Weights of a small GPT-style language model, trained from scratch on English Wikipedia: ALiBi.
Each number is 128 + 24 x the weight over its row's rms, rounded and kept within 0 to 255. Layers, rows and columns count from 0. Numbers have three digits each. The size before them is the row's rms in percent of the matrix's.

# layer 4 MLP up, 512x128, rms 0.183, rows 156-262, columns 64-127
117:122144129130113152109165103120176095156139080144159090104127107143103139142113169098099116114115162096124120094091146105122141087148118090118088110093135126137083118119103088127155147126142162
105:098119139155134141138126077174124135110123166131114140118123116126100175149123144088095165084140169117173106104123132050149146130139092135123103126105151130128100100109114138118163141153131167
096:118136117133131145139122139114110064085123118110105105172119163131114094127091123150137121059121131117121116158151100132132112153162102066181114141115163132103125115123140159157178132088120133
106:158117103146108141084128118100146072106154094105125158145104158150096137125124146120104134092160099124106139117096086093131130138131053117128128122092148149122156117116140135154140168083132088
116:152134140106139140144133150127158119141144136148168108116127116122202166144096137157151107150126175131112130165145108137146116113172154120104118129112141083163090084139135117127134148130149157
095:149156118118120138156149097136132137097149102118151168103136141164094158126146138153144096145105101130113137149133168112125093153122105150145137117109123136168153105101140100167112161135158107
130:166125098104145112114124115135107128099157153095136082095130106118094100126159149144159079112104161160120141165097093111134110095137092085142107137141085123123109121096147105150090172110158125
103:130092142111121090160175109123105089105126106120173119152134124104091126156095163139159151115116085124142116107125164110118140112134086119131119133108143095119089109117135104135142118144055141
090:138114097152110128109102142130120118120137140081119108170109131089107143145101149115126091124146146124126134117132124080104114128152085123145103071110117110133143117140122167177135145116133155
096:125145100144124123149146116138118081126140109138088107195131154179122106106114104149149149116150120105122097161122127152171117126152122099187096144103114120153121154123101142154158153126100131
081:141120148119116131105113095095115058108120118096137139170145129152151095104119100102126104110152127131114113145149117124106107124131111094148105104126157146124152094101121120183177133157113090
076:130152124170138114126140104157133083114122121115138105132097147151123147147124110116147124102116121099121092156079127122151152113173078113129126159086108109132132123108126139185152136090145116
091:098128082121121130110134121121111057080129119137108160147110128078184147148115104124151087122145182091130143133145108134115144149139113079167103101121129101112127121079109106146170148121087134
102:152113135129135128095146106141168141129129097146140112123093159093105144129104160142143128119100143116133093086106145110124139115129127133125131154074103141125094104139150122136108132106147130
104:073125132120109146100122132135137113136150177107105147134125115105117135144148114092103120086144138107119136096149076125137169151157103132146111085107088126125091128102109155142177120150116152
106:095160155169145068126140122136144100160119137133135140165103144159154145166111154118115152159161140101128105123145139125167116127113129135165088126124152142125150141127168118126149103156145173
106:165143134106130111146117127082123097106115119106120172122063152111127101122098153146120137077103139147123117185128103104181133109134118126127112131117139116117140115140111111123135165145136099
074:090116119143109135099086143103119110071139166097122130147114121109119150161133108145094089133123149145115139100148101076126110137141098129132103078098126138141135097140113162190158139123114141
105:110106111166174129104110121115123114149146091096112120109139125112078140086134148104135142117098115118119111125078112098123151084171129099138138091108105099144099115093148122135094165104144150
102:195156138128153175123115127120128099116098105118151089131104127145104090118091133096136083077134121097126117124109093123144112137132074131144134146120109114137087133129135139159123125109127136
106:138119086171160119137097147132150114141138090118100129155128109150111075128165162141116130142111130109075139121142096132119109106125101078130106150124136148158112128129207163154119157084122136
096:095126124110093120146099153123133102101152090138091116124087135086150158126120124131166144128157159098129140136172139113137126121169072128146093127103121116157135113115111170126165144132123133
090:120155121146126137134114117117121111099114116118083123130117119104147112113145134165150099100154164073139135128152101118145143130141103123137078095118110117163081111120131174150146142103097139
078:147111125157101126095107118122172135112138177114123098126103139113157113081125132106135112136155142153131116101115143088132116105134104130140096112116130125115111133143160113177095217052141143
112:189114143149111128118131140128140137119138159122160179181120122125107107149118164114126137123116148143135125117097098090146096131113089121125114099098148145129105142111143152147176124129170120
098:116142126167110122096156104158116124107118145134119125154124181088144134105081111140150151145125096084124123111115121094118159173129131145142137096104147136142159125122103125159170102109108102
110:131097097095120115142114103149146109084142105137101115101091126083091134132117135090143149098114154099123102108086156092122168129108127125166111112116080148129144142155116113135112142127110144
089:088133111122127106084121098157111135145135130136157145111104108098155168133147121143131135110123150130140140151100153127156167117113127098136072131101180101138097092075164108138127112148108081
104:172119123107086153128091107148114127087160115128119114121131154120087140111140157127136134130132120129134138144123146089114140115101121134138096109090135136136134119157137126154124124065175122
086:103105152143139091130172097138110096079132121141114129105114131093104126135095158083164157090109088130117116104119149115140145136158099133120101134118130137140151135130117095149158136128118153
095:110127111142106103093138110111140057136110105115134089165130168126140105102079115093170135099099105119116102141096149107137132124140096144150132117123091155102153127136079091167144143104103158
082:116136071104093138141117109108080114155120129144095160102115089114141091150099102120126132168137178145099075131146107098130150141170118104139119159125127152149164096118098163110145125166085144
095:082140116129154100138173091121103124141077110122170115107095117110152151156082157094132112124135137134118141118161097116111131107134099137103124131135168057130109109130130123111121141106105168
135:131118148127195152111124092138121111112100090139107143087111161117158148118151121132114142122128147133070129112137078147156120136123124113119087165126185147151121126118145129135107165106140091
113:088154129127151114124155141120117113167150122102129130112124132129172114105122137124161121159157127111075161140112111099117132114183157085145102101131165068119106137133152144131116121095093151
097:158090132131120069116158125139132165100092161128139144129082156115114164131149139120134125143118105165129097122108153083111153112123091147140136152114093106147109100146175154133111108116171146
105:106148113151162098150140137141126157098112154129122095103121168157097121092097169137148103115121098111111119120119131122102131153146127096129107140107137117111133152135163122140096142072141120
104:159131138131119094094111088155154115118096148092104160119089178143145122148122164120119141098109127124137123140110128143123179127159136127113140122116101121125149127161126125129120128054096090
093:128152136134131152153104129102105094108126170119147139109123122141138104109141141088168088140157128127128066181110076114173137126142139113126107141115120148172132108114119139142153117123099134
122:144156130152135096147133079121135141106099160145151123126081172111130124104111138151196130133148149148137092139125149132131143103135159114173108156100135110095091123127135160121152177096129143
110:121105129093137105112124118186148114113201160141153088132122117110129162106101160122138148114111087131128132130078149104108111137126098115127122142099105125124148086141135148140090159140106165
112:150118131133149127129176127133130069159163140148140099117159101137092126125100174106180089102099092116111132128144134128128165103125117124126094104110104098134114134040145092151152148143133132
111:143151144114172095108178094129163090139132156138157155127105120126103105092092142142128129119111097160102137164122097117131168123141179146126091153118112086132112135113130138132153124154109120
096:130126116166167171100099114127105132073117134114117104156120145138106097109084104127142121101135115123119122122118123131181126153137107131157105089124100103135135118144142169186155141097110130
099:107152114141101142135139120105057131089098104102109103121116154149130132133080123100101154121184116129134111140143107084151106143116102111169104127113157129124139126103098137138153123128122169
101:104119132161119129131114143179122094132112138139134102125135139110151140162120116124109130149116124091124091170122078137147095135121070093169111087128134110173148162110122144133150126136113182
102:108138136155165119126083161116120098161104151123116092113122108135115109116140156095157059129123117109079110141123125133110122115132145099138117166126101141162118157123125133173117094130092100
103:123165124122156124095106090146130120114127112134111144141116109133117112088141100113156147071097113124129079120135119082122148115138149090142082147078090126155109107137160141148138142129147165
108:106147147168153159137144121087137113140108118109128144166170112135124083126100123106102116130138150105086121113146100100146142092138130099164101137130130099119087120137164162148154150112161148
080:122134125115137143099148134126127104106123121134127117167109161124105134075084098083157114108137100109107095135110133151174122132169103102163105126092106119156153149145109150168161123127140144
056:158123121128146158086143090120096115089123127124153145156110187127103125128137115150105148093133154149152106158143084101150138163141099135135130146105135100127130127108137131162149142095130104
113:130094114113108135106109158106159112147142132117156088106142143134119141147161157114171157123125130134108112129136126115137183086161168103108062153101100126129128156113123119150126153108089107
084:119082118122155135147096140115146094124158130112106123140140144137120120114156160133121131112155144113124107168154149094150121100130115070115069137113141139140145095093112129150149158098117127
131:137126139131110126096159113108141111143143153122180102140098125127178077109140092129121123122105148124116114114121111089100159137169150114178087109130131063124106157117175141140151131102133170
091:151149153114172106087137088141187099127101119100149124116157133146091109149108118087134141073132108138127127128109129104152130108157124113122118100121114095139101147127128123155132156103120100
088:072123105156100137109114115196105135123144122143091139153079148078137155089100110144157117137120111145145134119119114143126168143136096123167127107083163112139172096129136141151134127076114158
091:133128128124137149142099148112176080110154106086136125148141134129147154137160106112119130131152137123143083139092122095103101094183059107149118154120151138137126091137136144144117136148133108
105:138095122115127118174118106124166113159143153152126098108096125130073159114121141129131121129106134140140091125099129098115130134129096118159122159137121125161105110129143103124100186136159170
076:100129090147135160103125095124097097095110135117125098168144119139092175129163143097104142112164157120118144120137131071127117119143105133162087091097129139118118124137131111146160128122157154
100:116134105142126109161102164112171138121088136117164097106073118089091116135097152132172121135111125144107129142147114125147121169171121148122107164130163115139071099119114118124111132122104182
108:132143099123139125111129079167108100120121156135120137132112113107094158136118159113129101082124143140144121149132097116134167122150124103102095139132158120136103106077144132129129128133134188
094:092126124154147127143124150162080131059103135108127124108103127098159128128116101127134116132164106099093113137102060129118151131098106090152117128123142110146125125072123147136175142154087163
093:118142134112127149147143136113108101122139162122138147121127143095167120110135090125122127120195096099101102160130090135143163149128140152157105114106154080137093124095132140158152148120084126
107:123149149104095111135110101106130117091121106126135121139099128161103156132132167101122173140147087137139111127111147122178177116147111136104110110138141112163131094125155127156148131141120172
105:101099079155091108153144154105090106150155128127124112120157115137118101119125119089123111141147152120101138110128119074139152106155113105169122112118098087123133149083137120150154173139094129
095:099128081133123111135124103170078082109096115135113122112091134103131162130101144117162131112145133112122128140129152155136184133166115115114116119113144143161136109114114111152149144130086084
097:143140139149152141067098070122157068124139097140151127156140129135117118127124141103129129132125148134156114118143109095174109136150137135107113103111114142123125156130139094146110138107132122
108:131095121163102135131158085123139109128135175141137123148130106111125136139083156093170139138113123112126142112163136092131119121132066146138126108101122120134095140123092108130149129110122163
094:131142094118118129151162110107098109089113121129125168146090117148142098111150143105127075114146127114111069149114122090166133106148138123143128134104103138157111095129125102138136119138160153
129:122146124135152164163119134142140111135089163143130103086110120145104146134139125112101077151140164137079120136136096135152144144186141084098078152137170114161090113143143147141145132136101125
097:119147134160141134102106109120131126130115135131127122131102160153133091119086129149160135098113116106108130118095143131148134135152103119164118123076129100146130119114148149141139130087121099
102:152144143123144084073102130138115123140135114154145156163111137111109150129128145104103121104125126134119129120124187095126185115149109133127105144119099096165092139127132116143158118129126106
092:132124128139137143112096107104109079093144103115121155120097130164092105114141137105141121123117128113138066114107110138191157131191115101099125122129103117157105138102162117161142108100113114
107:160090074158104099134133131174150147117131150143114089114096137104101118164144100110156127169113145123118121118128114079150165150139108124142135102122091158133135112113168107129105175094148150
098:129101112189129168150104148127106120080121110135126146113141156108111132147137158146137091092139113106143115171125077134147119169137099103128113140088130138092153131104160134162157117112109129
106:146100098111101131131092129125103125100101129131121136122130128114092139112106170128135122129152158128095134123095149097109145072128117097133111127100152113156137115107152125142163179129116116
118:110102149101114141145165100108108063120129100145164148104132163135129134153168145132122111134115133123131128128119090130159171143147127122100142090131112111126127166063145095127116127093107170
096:162124144144135114143141088088156108133132139150172122144130120129096165131107135101121102129145169142145107152122135125139149109138152100138049169100138118173110103126149124143170109136124110
092:111133171125158177113117109125113107131126124120135121158136156130164141122151138144096122109148116157133094166118112130108133132129121101111073117089154112111140136148129138159146114132106155
085:168121123114169172135122132099148096116142142083160130160138125164115092151180147088142098129138137151125145144129128139152083168132109125158116128109068139124156165132148091152135123111125161
094:123144106096122130138111102140133127154194145130098156102075104152116095168125103088144120122140165121118134150158117137175196158192138104157129126111102144162172131110120160126120137101089155
099:095127089123122091125115082152084128118121139124109117124135100151145113141100115087139126137150139074134090128121126103158159142156141110140110117108091155124165156105131147146138114118099135
082:157164135155097119089112100161135157088163117127148145109088173084131129116118130126103121111107113136118125088112140117102153121095110143111130142121160101104097146151171151138124136060156118
102:172164083142134138105151161135135080145118140125130125177141127149139081087098110116151137128123143145132085160130085115153124077125153114172075114096108095162081165120118110159124151144126129
069:119087142139132147114141124102153111101163141119100148153125155155116113121102111146093098093146143092115094116169093097154123148106099134162147128114149149121140110144128163178176131118126129
097:172150135166147102139127128137123108111113140110127099148133135117160127082115085149133137102147083122145112152111079079141122162155113134156111130109125119186150107120135165163153145141078123
086:153108101144144124106139135118157136148197128118145108107112128121130125144094137176156086130138119127081144118125106134115148135175144147129147107128109102149128108101138125151143159114129139
101:119151131100107117111120143093162108167116131108111113159142157182107127129102148131129136065125148099102088108146167129141081135121111147153125145096091160121128146145124151147158159106167131
112:094103113161127147137096145121138150178136166113144105137169121142115132126106133072129121104124136116125129131130117087118129148141088120134149125092150071125122129112142125135191141128163143
087:164144146143183104110132073120172118111110115103132129099126135179116081106106134106147146068120105130131136134114089146139137132165091123125131118116100121136104138096142135151129151109121112
081:114124116124123096098125131130137113110119124148177100118124150131129136153112131110097123125133117143093091118128087087157174123158119127137107119126115107105080144119171129158108154067153158
105:139102101125100092120111150159073134114092157130129121135103139107120133115086138121140148133141136125109104163123126069147147133127133104137117119116135114149145118127134153142152119144109150
111:146101088174116135085108126144111070085131095108087115127104121152130124110095136094151150098121112141109108117082103123122114104123070106174130113111099136137146140140138143176109164118152103
091:149109128173114081126133079125132121104100107126125145163103153111121124118099106143148138121141117132124082088120119114132123125103126120161089157057114123088134153128142131141158169053103088
088:147147144169103118113136112173118157073095127133106144135088137092135157123112128151109126124116106112156136108082132103121148090098096135164117153113151082124139096126172175140114118104161103
122:128120111122166139136113151155130110152179135136168110140161144159139182131102136136143101123143158094117129151117115143184136091170167141115116086086132122141123131099116078145131138148155158
100:106100139127112167120130089107158045112119113105161120117151128079144112120133139081122149104115140069118113126159097087123113126135141136160113107129096126149110105117119093143125131095112174
118:135155129126120118157104114145137137127133158109106126161137178158179135141129150106124154138185121083119148121126134121173156126164105112159127107111163105120135131111159105135126154111126182
107:167144118147123129141131162090129115124095127087133128160099161113163104128097107160175124124127143148131124130155097114175115135123131101150095143108133118101108150161145134147172126109110083
108:132136094162116130141111133095134056131124083097112151135129114170116120145112147103144122116154140116117098141127134088137097112127075120130096137134175148134160088116118134152156133144124108
090:111118080163106114081092146129120094095130135103096123157123135104102154171141145131085108112144147130128121099126102108130145129139098149139112061104113144116116111127125110156153119099125183
094:164143107160158104108121088159174128147136163123128111121139119135108102151098138083149152127137107143103136126113145084151124148159131132118111114070117152138128144131134122155137150140101137
096:147159093128125168074154110181114122098105113133096141137098132110137122145162140110131139113130167115110141123149147118144160089106134129123090097094102134159103111139134104141134133112124152
095:116086109118154121079109112121111082120119129107149125144111181114166152119125124081160115083150113104107095137114111148142142128114128111104110120122163091108109131120118150155121124086093109
097:124154089117164122154109130099122076083143144133121135138108125130103079108142101100146126085156138142092121175135115111129128127140116081169119152119108142123089157127117154145141136135089135
104:097107132124145142169130161112118079159144095138156119147152132109091103119129124093152112091129156134111131139173133141120091129132140138171083148098151137133109101168144111148152131103148151
096:171130116160183126134181117110159139097134148113177145105143135130174101123146135138122101142108129113102126121134142088114125120179133125121119126122125055098115155107188168141117134114159101
# layer 4 MLP down (transposed), 512x128, rms 0.192, rows 156-262, columns 64-127
124:097132106143123122136168130094113141115126149140161173158142116155124120140099115143115116141079169101080162117106167130164140075129099115107123105092116141102104159128132102127123098122164126
090:113106124096107154122115097146115144121112097140117170124144134115112139128114126102079152109101106118101167130150147163100111120158157120109122112098130103173105137108155150145171135122079137
095:143151114125087145110147141112086097140117170149138113156139178142115137121110177116104090123119143136134116145097132150110154142161084128144078119106117119110128098105178154141113118131133127
107:129132104110096135146128101114132093125153131152138119080120110150120150140148148146116126143145109136136148174116106104164105134127071098133159157130147125136149126098145114082132107094176146
104:130097144100128105117097154124139094121127100122101169111148119091115182169113168187113091148117151142128129132106152140139110128106109110111149075151097134155110140128168143124165112138096109
091:169134133124098104101111130129138209116162120143121144133136101121133120137132118104109092130112090106125165126140099119093137116139089134094109099129140151097093102164146136113146109136097082
142:161144142128119122110142124163109126132137080143156107088132102085158125156130086101167116125094145153153141133134100140112140172160110116156138097113159111164097084100120114148146172149100115
086:105196089124130143148139117127126113142160141099181169130134123119132102154144108112176145127103092139139148094131145129107106163112113166144102139137126107088111120131091127066082096131097186
180:116110134091113121134137170103116146139145172135150157137092106131122116151147123158142136126086156185114180125147133119115108147149168141121154143139167126126133082111149119109117132125119158
105:130131102103090134122118137110083103100110109145078144183168145160155108105144115164120160126134098099125105136108147150143132117160109100153128133090119149145169180139097142146167150103132129
112:159118129119118139127055144119088160114121105122142101095102128147150146096104120122130079176123101150153177121143105114111116162130103174108096147171121105127158159111170103149106117088131128
072:084143091199144093116126147126123135135143139167137090130140130163086128151097106143127123117091135117098122102118152113126144126153076159110133118131129125116123124139099108111164103141087146
090:105146082118075141097135126127067067098105128096126143139137157124192133121125133139137143159158156121106139153152129105150130105112095133113103150106139145114123122090144100127140178139150149
113:147112117136115154101162137085149157107159175140147118085132083140101104133142087145137080130110125170094117133146142100124124136132119138129130102152111139146065138139160085138104145090139175
094:153118154080116119138144108161124136146143156162121111148125105122113110104121131151116114160089132114156190146137101134097156108089149162131141106132137087113107111155140148076123069145128120
090:134069133162126106122148135134160116094113148096140134146093121141126128105127115087167129161135141100146122165086086136099111152134138099178114122120112141157123040148157142171110154150131116
100:114137122092114116132126122165134107098137114122118156123133134099093091073112165148163117164139154124135140114100085166129113142152144095114121174166171116129155132159087077138168147094095117
128:115140133143111129148143119090120137145130125150175167143114133121136119163156110144162139114091157166137178128137111138111131113167180126123169140134161136117140089081164109088118138127120174
095:099133132146090094107143123108132095130149113123140161114121123120149142115147144099089130154119129149123124129141147172156178135105130147112146155192117130141080146146138150137144101139114158
129:139095112100128130143080110136136132094095132129149137147116102112134108100120122136109125098141178156131132109113105093136105120131111124142127173109107157156112121131188126121129188091132134
093:088139136133112132103123131120095117096138122130159183165125142116096131148114128136161143123110171165111158126097168110129132155134142170135135096160144104118104122109081120144110147149152164
097:119137071164127110151089140157133143148150143153140118133077167146148175106140127109153128164135112095157127139162134117120124142140054139143160111081094117147127165128131140163143156125136135
113:130084122138122148132128085146096140144087144100126156148077105110140128113159163141116106145119093132154134130105122155146127147110113105156114107095133115110107148085163147113137211107113141
097:144148117135162137149145150122104133117101089164164107134131152118127126177155097134155132109094136168099135104146138103135127134159148100109158131071131133125074080104176082140113151133128165
102:112107116165188156119111154117130136120156131089130096161106129121089087136138115123152140135133137141108102120130098142079120133102150145145166114114090145100124149145155116127112186097108122
087:130086113134132131084145111111093140143141133126149140140143159113114098138145106130146176120148084149145154125113116106121102089122149120142172112120113113173111110136145147142194104141135134
095:117137144104112151090121104119110117128134126111149146136113105147129166126145094144140125103149066115126116118124175117121152142115096130089121092112114120086125130125135095102153128126122166
103:120108108169106100103145143148094124106121138145158151123141177080149159106126112111131104126139178128123135141098100136133146113079121135125136096127126121153124133113154092121123095120150133
145:111113121118100143102098151133123117161135142121119156140090146116138144128137142133146124106114117115155141131098115096128122125116080141121110123112128157113152112157163147150152145121119180
098:146113079155138129101134151130169093125135100139102151120128126139118126146106157142146113162148152106108106094098125086151182116159126098105089161139114144158127105163112139167140163106154121
088:141114145107133156126158132118139184139167115157115119104105131099140114152154143118099154065106130110133164122068119137106126181137147143138137154141136164118105162109118122075129127154128141
081:118099126192137100118095149132113094135107088137088115139165131173135140113164096109141148124168128116104150082087149100090126092111171098098099093105098148101110130125106134147127106098118160
087:152138087102141159083111108144159100158109165108105133140128138159130093108145134142111159139078122137130099128138149176126112166154126152109143160112070121118138136126110127105112110073150111
137:125105141108142122118119107190114135106107126135096108136154161080126134112099106142118100117131155104111127151129100136144124124105159133117141134150106146138150155161113098176137140142123105
098:168145091098152147135151104174114138144149138124167121137106113105126133103156069122164121129158151137125153101050121164106139129200178116115121096095136162099156129113107144098134134082103152
090:128121115135119150118143190124131131130183120135115146126145110147150096109096094126124111182149094159111150147138120124167114123124162111170135152123077076125109143155142144153129118117147143
081:156070111128132170153146156102175148126119127089157116138153074127124141143109089158144180148167119123106131164157099109132109142142159146075097124079107141136145108146136180125147112166138118
088:102100143182076155106178134144155150134118101123185139119116087130120130112107140168104110113131130098143150096153162131127095122132098160151114093123102123106099130112123140083129106094155110
081:160097152111122143139142142150152152151163084119123151129096126095122140137140151132079117136164121142142127137110136185065109093095129099156126129172151118152147180126123151110101113094070115
104:135133108167149106132137115155119123092120084123162086145119119091105122078114107102149088097105154129159141144124132133091123124151117129142140121177149136135081140105172096112120154138108105
092:113205092102143117130127162103132102120104147111167131160152101149111089139113139152088101098149115126145153126134134131114102134119088144151119093145144110100095109119106093118103127142127178
102:117141132126137138122112118103149160109135138125146154138138109124071108143107153096167165142109123123182110083126131153077139073091106105078091121106134109154138111174130121092081121131131094
129:092139100120113149098150114123149143144119142120165140158115147117135151143111080136152116138094096155083127118121126116118163147130129107075101155138132100141163112149130124117130107102139159
111:169129092100134190101146136104105138121114126072126136174176129170128127128129152133166133130122146083109092158112131118177119105135140104180138066087142107142179149140122090156122151113129135
111:116103108121080140114140122148140112130147116117128103075082147105151145135103152087175166127156129139122136115140116156110122130111151119151125147147117180073143132153144139098092135126137108
090:163124164133128076137074103079124136075105100133165155130113129109114131107121104115127164116100132156138158105129147109099129132110183127118113107121129113109087129146119115128137144178132139
087:136135111121148155141139158104142146116152128112089130110126104157094126144139158104122130146084089088109129155078160110180133165136122125153108116138089143114104111136140114130099065113134123
089:129130093107092107169126110136111147070053115134081133132112107120133102133121144126144088131154112158080137110154119134150097150163115147139100106148146127073118094114139100148189146131172102
101:151197171106109084161148149162177157099135123159149133156149122120105123130150141151156146124147129114143128167136102119140095109116156143121167171120141137145127151131142152099122134106111138
068:121166143135123146140132110093131106086166149114095158148142124159104135122115126127122132137139126123098153125132132137123129169164083101150146132067129119137153153164088159131175126141150127
065:089160123125134143088088122132156120092159153161172062147154144098153088106115148091095080110082116135150097119126148162095127118183108124122099126118107130108099135103157133139071125092111090
102:079101099114101141105082097136133153110171099125147120111111139123115144152171177137150148129117122125104111179138134087110141126150179118118146161197108142148155128129104140124071089151146093
098:104165129098135110097108093104120134113149187115155089129135051143103157138140117158131090135141122127135142123111113146114125112153132101128175131173133177113133099096149151150128091144088130
115:106170105146125120108136130085152101165130099097165102160115133128163085133130106122098114122120147119152094129145120098118145130130141085137082123139157101125138151125102112143145111141119137
114:125114116097168090109110120113118110142106079136140097149163117139120103139124167117132165093143112139153139161166114147146103145174132111140107116120083168114099108130144131126151135098101155
126:100113094159134096120094114189145123147097100161113115133123129094186160102112112167128151132148159131147125112113085118138128149128145137130145129106111129149139175151149164115139120092119120
101:100106151125122143136112137102125138124123116141205127162081107131139125098140150090123136150143122114158102144096160120088116103138112127083112148124199125147100139147148155162147158116147147
089:077123073127099105143135140157131112080129134156149143153116098119139136147140112112154116114101142113115115140111144115126099109164133136163094117116137114092096188134109106154137133095112155
068:132155129114102135153145148120154116116136118167164155126125090143080152130126084173115106147103162135138118132099141132131127134135133118121120130112111148150119077166149139136155139147156138
089:086145153161136164146129127154114125113151133126143166104108119113137094149113174177091133108124111078126120175141108130189128099088166156133171100110119127131113135105106137110161146110143139
085:126118118123126107146140101112156137109122130111106129117156139137131131110111094108151168114163059143103173140168110126144115094132129152154118121126124136101128129146125143117141117102121096
108:136119117126131129113136186144137155101114140087151136127132197139143143146151131198131116145166153073115145117144098153125100144103119129122162127086136123127136169114135134164121157105163105
101:097108141119109119137148133110123116113181142111141138147125155128125104119136141106110141115180091111112125149107077163152159133148122098171139118127120096136118157121171134158124168133133149
092:151115154125140154139117186153126124102113135107111138142179143077127098206115129108118112113136138152152107157115149119084133154139124112145131115163096134134128163141104094111166158125099134
098:132119115125141142121217125127111121111146095078131119132185117138109131136170161110096122119125168147134195108112113094113161097122150140121130159143126118124107153103129114120174181106082104
105:130139083146085092126119141158132088156166145117119140140107106134146144124086130124157170179193153118117116129135127121139141081158141132148149173105130172182110146170159156113152154101122099
103:074133096117154125114148106078129127135150065143151136134157100092107087122106094098102170125115167140164136134164122104100102139136151146112112118119135144148121127155145144078125123137128121
108:134119094122167138131158142139122159095183154071113141127153115129114106141131140163136125113093124122148105139094119118097115131154101136133100183107127094092124106127127124069140143121104174
092:124130153135114119094114137160141153174130100153120104079128154114139134153084113082127151160090090128127153105141162160127121143092147136137114118171104110082124107142104102154142125117125117
152:112141134173158154112141094132143180174113135154131137098109126119098142111168131103171116161110139121108119127194133109152165098105096109133083157109112091174143085158142133142131137101143092
115:156139065124150134125151127112123145086122150100158092181141143132115102120129119130159088124135115145119119139110144105167108121151146068178139088090131129128153136130121109159118160105140131
125:121151125134164114076105119137152152147132143140148127154127108089087145111109131133101126141116114176128135124110148088149166124125139133131110123114116118144133128164151115140151152098119165
094:137107128161129156124110141111120132095137117150137132136153115139112110140124160110138134103141171157091137109101119114154151138145123106114112085095123164148145152127145117141096168138175131
095:150155205101127126133155121115130121145134107100158160128134155137113156124097161146135124131150093101127115142157144155103104093121113121117132148143158129150119124156122175124151070149143101
108:120123108148126122150157126110130149070138123118130096118132149094112135096144181151133099141153105120119123154141105136173150166158086132105100158137109114102120106118164143149116141122151130
113:123110109142109139108126164107140167099171153151098168171102102118137163177114123155162112136146137112164150112126105162147135075148102136133118170090165139113127147126084159131169117124102110
109:121114135165142113212147073115167121111156126105100137100134125131116149111097139096108116146145128144126139125130120141082127154120130147122105133121156095114150133086078116099103157125144129
089:147152139116143119152168112092086139142090181118156132131166125109072121144123118112105144142147169152125129138150144176105101119099155071163145156113144133137130148119131115096106089105129121
122:145166178164153136118128139151133108113099084138133078156153103093128097111114131096140106091165108137105138108132134138084085078108138127091123137115111162140149108171153101169141117153102121
073:120148144107129127146133091128110163114135127106146102110101131129111132132116136137122121117102075085112101193147125119138110128138105120125150088159149138110117098099110122162149105114164100
086:132106082162146138130107143102117134149102111142152099118183139145115120134161100142127153153115126139096188086092158141110119153094149136092167101116136098112127156128084147158115118112130168
083:126103073142119106129126176113125141136122100153146115171153117162124127124140122115135137139148130135118135099131170122109114108138116099101113133098118104126099125151082129177131151118123166
116:141104138090135127107117123153131199126127141145169146111063145079138142138118151103167127104115158141141144148134096146112126150114160147094155160149158130111128113157162121078163113091112102
089:076138115142127119088095143135115140120172123158098164053099127123115148149140144119117137150171119127120165106140152118144170162120161139128159137152108122142114112098133144137124106110118122
056:078162138156145118159094108111115152127103154160124131134137148094139116102160120146171120169156098150148134121111119082135126097136136132096093144111082160102090126135145109098091097143140128
120:146142128155106120120155150150100114142143082130101115164146129155105139104142096154112143136144143077137104149140113077100159119153037126122107113111156118118148176107122164153127177110124138
087:101156080148088116136149131145132153147150143143160123137119176118153138123139142152133106081108099119084152143138069116153165142117129160130117104141130108123132143139144090147132150085112161
088:115150123141128142160167119094089136136153096131170147157118123154081120097105150161106107145132154084123108082139153141114143133115085135148136159139129142142111145140142144101143132137115134
103:137124138119130134151091122189137166145161124093121141123144090123120144148127181126134125151129156141102133144114107115144135114166148118162135150136133113140138110158090117089147086152116135
110:164117132129142133104093140100169134107127084082114106117140121170158097101110133127126132095152102133154161138140113126140111153165115119156104126122140157130126116111144103148135155105124123
076:112128138128118146139113148133111140143131124127123104141117124105111157134110177056116126100143115118126118141126150076110163085105129136151163164101106154110117094131114117131108119177142127
137:117088160141138103102143121115121150151143137153125146118135123110154159130100163117133098126142104118122123124101116139073153137153129112157131093124156094097097171126128125151159151133121157
123:147106132118096141115172118124143146136180160134095156104108124159142109107083187140095138167158111102118125140116111124126133122147114164152128155126132097094143111124128134090154153101183120
115:133131167088110123128113125114133124153182129149095125099156133150159167149147138150098153107125117159135114096169106181178138115107105107177115156125104084087161124125103115130139100122128114
116:131112140119101095130132109160141178118103171184129158109087151092155167139112122132146108103126137158162131124102073147133153146103122167122143129140144107113111127133162123084160114096168113
129:132109112130117116162147085178169111144139157106145105094187159143142155150108123111124103130104145151141167095116147140125115152131117150111137143092097121118121174118147110117131149115149187
089:114165130113109132125132123131134154125143136135097130132128085126130134094144139127129095119098102130173156151101151112121125145117129173176112143135170093086140149090142100071117115121102175
116:119155140134121086106118131126109174133136148122132111165122136158162092148147144130096193102190111098144115165123158164160104118178128112122129125155130146132130124104121128124115138119208121
093:149139143096093086113124173121111111142099158130129147106127099133134100137201155093123136098118091114125122127158146153105125113114150155124138124094106116119155147115133123135130137137151136
112:108118102133102112105073120106124136118125130132171122149115133104091134059122176119158105133137136149150160131173103095157109111116119155110109107113124112126153117113126103114142128144094131
158:104123128125111130127159165116130140128145132162174151128106106116108114147132109182125114122087188149151172107133120140153153146151156160117118143087149128132122097124164120111131120135127160
115:122155140139168113163124100088158069127145120120126103132123119145130109146120126116151141118130127150109148127163145129159150110153148103114099091119112125112087158131144125144136147133119124
079:138085071099093136137086085130114162155076120121121140155144130138116120155118168112113078128167136113105127080138131141122115098096089087147152125125151128084119111125103139123113126123138128
105:109145113154111115102091131100155125130147143119163131126143130124144159132148141086161155078142098160107116135130105137115150109147127115140119163112144091100108145122124096145143121127108124
096:157097148117107155145132136152112103125088088100139124137116111144144110111140127149102100107169134146119150176109144120140129153138068139110098142186124136144105140119140107137143185129101122
094:193073156129107102099119104119141115135130164140097115122118149143129143110176104157128122130161128137113172118086115135134099148127149142170124114137123145108115150078094105108100105167116148
082:142126132112151143117119151115119139145110113110137122122140063168124095155128151106094115145140119099144094161147122141120075150141179173158110117135141142143122145143136165145092124147111102